config.toml
d_model = 768
tie_embeddings = true
decay_shape = "cos"
final_lr_fraction = 0.0
dataset = "wikipedia_en"
Each number is 128 + 32 x the weight over its row's rms, rounded and kept within 0 to 255. Layers, rows and columns count from 0. Numbers have three digits each. The size before them is the row's rms in percent of the matrix's.

# layer 2 MLP down (transposed), 3072x768, rms 0.0219, rows 2421-2435, columns 480-575
115:174117148155103132076179182122154121125170128149187133117151125116087159141169160186113123103103122103098075094160145124119129130131139096136105148101088135115160098151125077108122124142088159187166153132057166167114174130135106172124113156116137120090078126124108148119120197156174099056
089:153130204111176157136110139140125130144178080108138045133120111114071141101177161136071095166158098183135161134109128162124157145157188132156174069101135122093140126138146126143111067171133081129152138172184107133143104149131255120155131100147076156079119116185094130163131131184139129191
094:180101142131134174152134154120135078139153116128124111144091163145124103112169181127054113149167131147192147090139068113165156089169178114166095148152161133106143098154073131117111125184220140125090055191105146107130126099146082098038111136123165120187148118150117150125125130151125047119
101:153137047133180156142134142094151108124101131145123183131147120131119125122145140108115115128126121108109125108196185088135133092172103061169185107144188058171111125112085141151135151109167103073175128110114130113144144126121106154099151078115161111112128177086160167131105130143131149172
074:072105194133164175123158175094084078134187133094171137121235166127092092126080158133139111123141128083168129084137099119130089137148121149118109135126150121083178132103120137074118159124057124127154180122168112125122129106106141120150138190126145126147158154182094166116121130142170130150
100:105185108164109134110170099126160048127143098145154132142132187148163126154161117200082090169101174105194123070126100158064124100137140140148176166125084173091078108069122174177089115221170127127128092118132138176135111075126145088168074122146133166118121085072116092149161162174078135109
095:139184150111104084144108154087192136105168196120178094082141110155154151146133136091125110106153175129154152094145186167106097093122089085138077127112106100122123112148088145137093065074133137145161120139094131119055131224121143131168093093135122133160144154064111098145168112140172139111
074:134080133103139168060117110142139107105114131141113118098091091131111130141177119117170095114098192162090115134125125194120111123088091129170139147140141150138151138159174132144145161113087135063109141047122125138202150164100117108155071072114163111134130130090119190118193085186145116111
103:123091161103207138127092128113202125138103157069133146145087152122152097087176103124165103134052154108138127169099084118108101167138091141114075117201135158103116162116137084171156125114140136141171159120107095073136135155113109083105098138128110132097085170108160154103137166032118123167
088:123098115090187100179089135061163133153128079139069153119136147208088115184116175169119101077215139126129169118066155101123127127151164157118161112047141119119151146153152161124113113110121137218118096204157108101128151173154152142151192174101164127182163119192176119172105165166187150102
108:141121178147115090152098157114137137170075169143142137108170128139125213104128110140137110132145133136130122134124057056140109146163123100112109118188140144141135080172110125148119142195110130109082159155044073105123092173178111111086088120135124107097118115166086153094154115176165070073
128:078099149153069113113139121108177121122155148174111106095160080130141136102130124096194115165158197081205127185177122110122139088161142112163104115127167087157115054121135102125055138118106092110200093124168089104119129148111136116100152081111111109122111123082102133118149143120114120145
084:112151105128134039160172118154122107114094171101143139183128123109188164139156169105095121073189157082184110043162149121111110174086148111122119112140074106142117153046122081157129094160110130083118130089151077120104103138147129159065116061144160127145121115191130137183167094139075109085
101:142134107155106097135172132113116137127147124141121228148165137110091126132077066187152122156129074105122100172103154117117131108155165162114159075125137138084132145168106116159114136161070139116147108137188148151111213095140132166136120155112174166093113177111068115110061058160159172097
088:141162095138164119105137165113156106154135150140113183097151139105163112102124112139094122053106119090129157124109107092116059139139174109050126118129132117143184141082113138112198175110098152124129153163136131106125150129149151135193149138171139127110191146114102101178157170199173065084
# layer 2 MLP up, 3072x768, rms 0.0319, rows 2422-2435, columns 480-575
098:107174125164095103134186164070199158125104159126107213121165072112155062113105087117137098032155123146146059089153095126129120174101117029164099160118120109199100113137114136119119148132165133063117138150087117169147194095081095097126150085162162165109095201104150117173161149131095148140
093:130149120097107096171092169102145063207122139106110158168127118181101129116085129088161132109150113149160085099124132142107107143100194158143162067126091056086087110114099132100142152116184085076200131092103088078122134100117129105074088117134147128141075154135133116125103130176182167196
106:212140130074096128144139114132112173130149052170099086095133143159167078123124141138122178058146122102097142128091132154101117129107117143129100088096122111130132140149172154116161089100112129121139118173136146131124166157116137095189172129153118123111130073174133181136076126081159089098
091:123123073113139092125126097113119092098101141149115146100112112129113122082151127181159158143150139119106178160156146166065122073155134124116108102175108086140126142165122093147095156125187110125133061087066114159166131166132117121153162107150140096167018081084135092195167073116125100176
080:171140146086075123140152150154128053117129131143082112182156150122153141147159173109090182097106094073169158161128111128160133157103181152105073110168112163182117168120133161138144102089096147148143090149126115157116103122152064135107135073139143104129129118112119207175144131120152094115
104:098084130130179176136115122172131155129081090123135121099149205065173113128150119124143156107193113091138087105077148094126126080107172175128115140100101159091155135151045147151106142157164103026138148183157179118156151147143207097164130158113156140122157153179132161152168123179091126149
094:136168148148116135114170123168143091063074173141077139164143096116149147106140157119144141097116106127130110065149138056149163103066148086152117155179122127154121136115169177112157133080144193125139148161112114141200193150088132115103164083144131154109114116160112113122144115115135112176
101:132092142130137170147184153142150147140129092134128134128141212145122150134116141164094143105109108160125142164107139131110184132145181164136163137132128142141137067093151121106131171119179081075158117161075105100149128113130093132095104082081156108127132152110149097219151199142136073117
103:161160103136137189158124103130127106109109170076133157124142146117168120194182088092112173102108141252095144133144132164154171150103138124109057160147075119165193133086161108133136089048162165138128141110143145113114136126124148052151116096177163103106083205120109135135107140180107085073
103:158127048117094134148160135153137112213148133112125174109127142126122132108087113187113190137111100184107129150153118094072140107125198104113136102123135104177126103127191150110089157088102119140132091143076179106205136161099092121085130138145087086082136130174152124155122146099107133153
104:183123166089109146137100133128101144144135158084138128109115103044177138136171159120131139110167125147121081128164151159152128156125123108169114123163133115098140115092141127136127187111127131082125088096085123107174129123160124084106170096170092115150151148118165136157047172123174118154
092:139121124117137172149105138109117089154160162178111154107152084096147110130170157128129159120148123104080141100164124166150167189144148169110065131153150168149176164106120185119130127095135085106169073199141138083088118170130108055118171129114122125197086211153132197160089160139127111080
093:121105161198119141130078168155179119112106164133139083149158172084141143167145166093086091157133113098122092169115182056137130144146158109167155104174129128090139096128148186132114159081096138129106077203088125133102089133182207125112212127123110124103114114170174126151113128126110029127
092:100095176119114154212104095166107129115119073113152095170129121092153165157155121115106146158147115166087167146142136098109123081130120178134092152134088084141115093094099149104105081074110096151129136183109092101122109114159172135147164098149086129131152159131179115198161151087106185113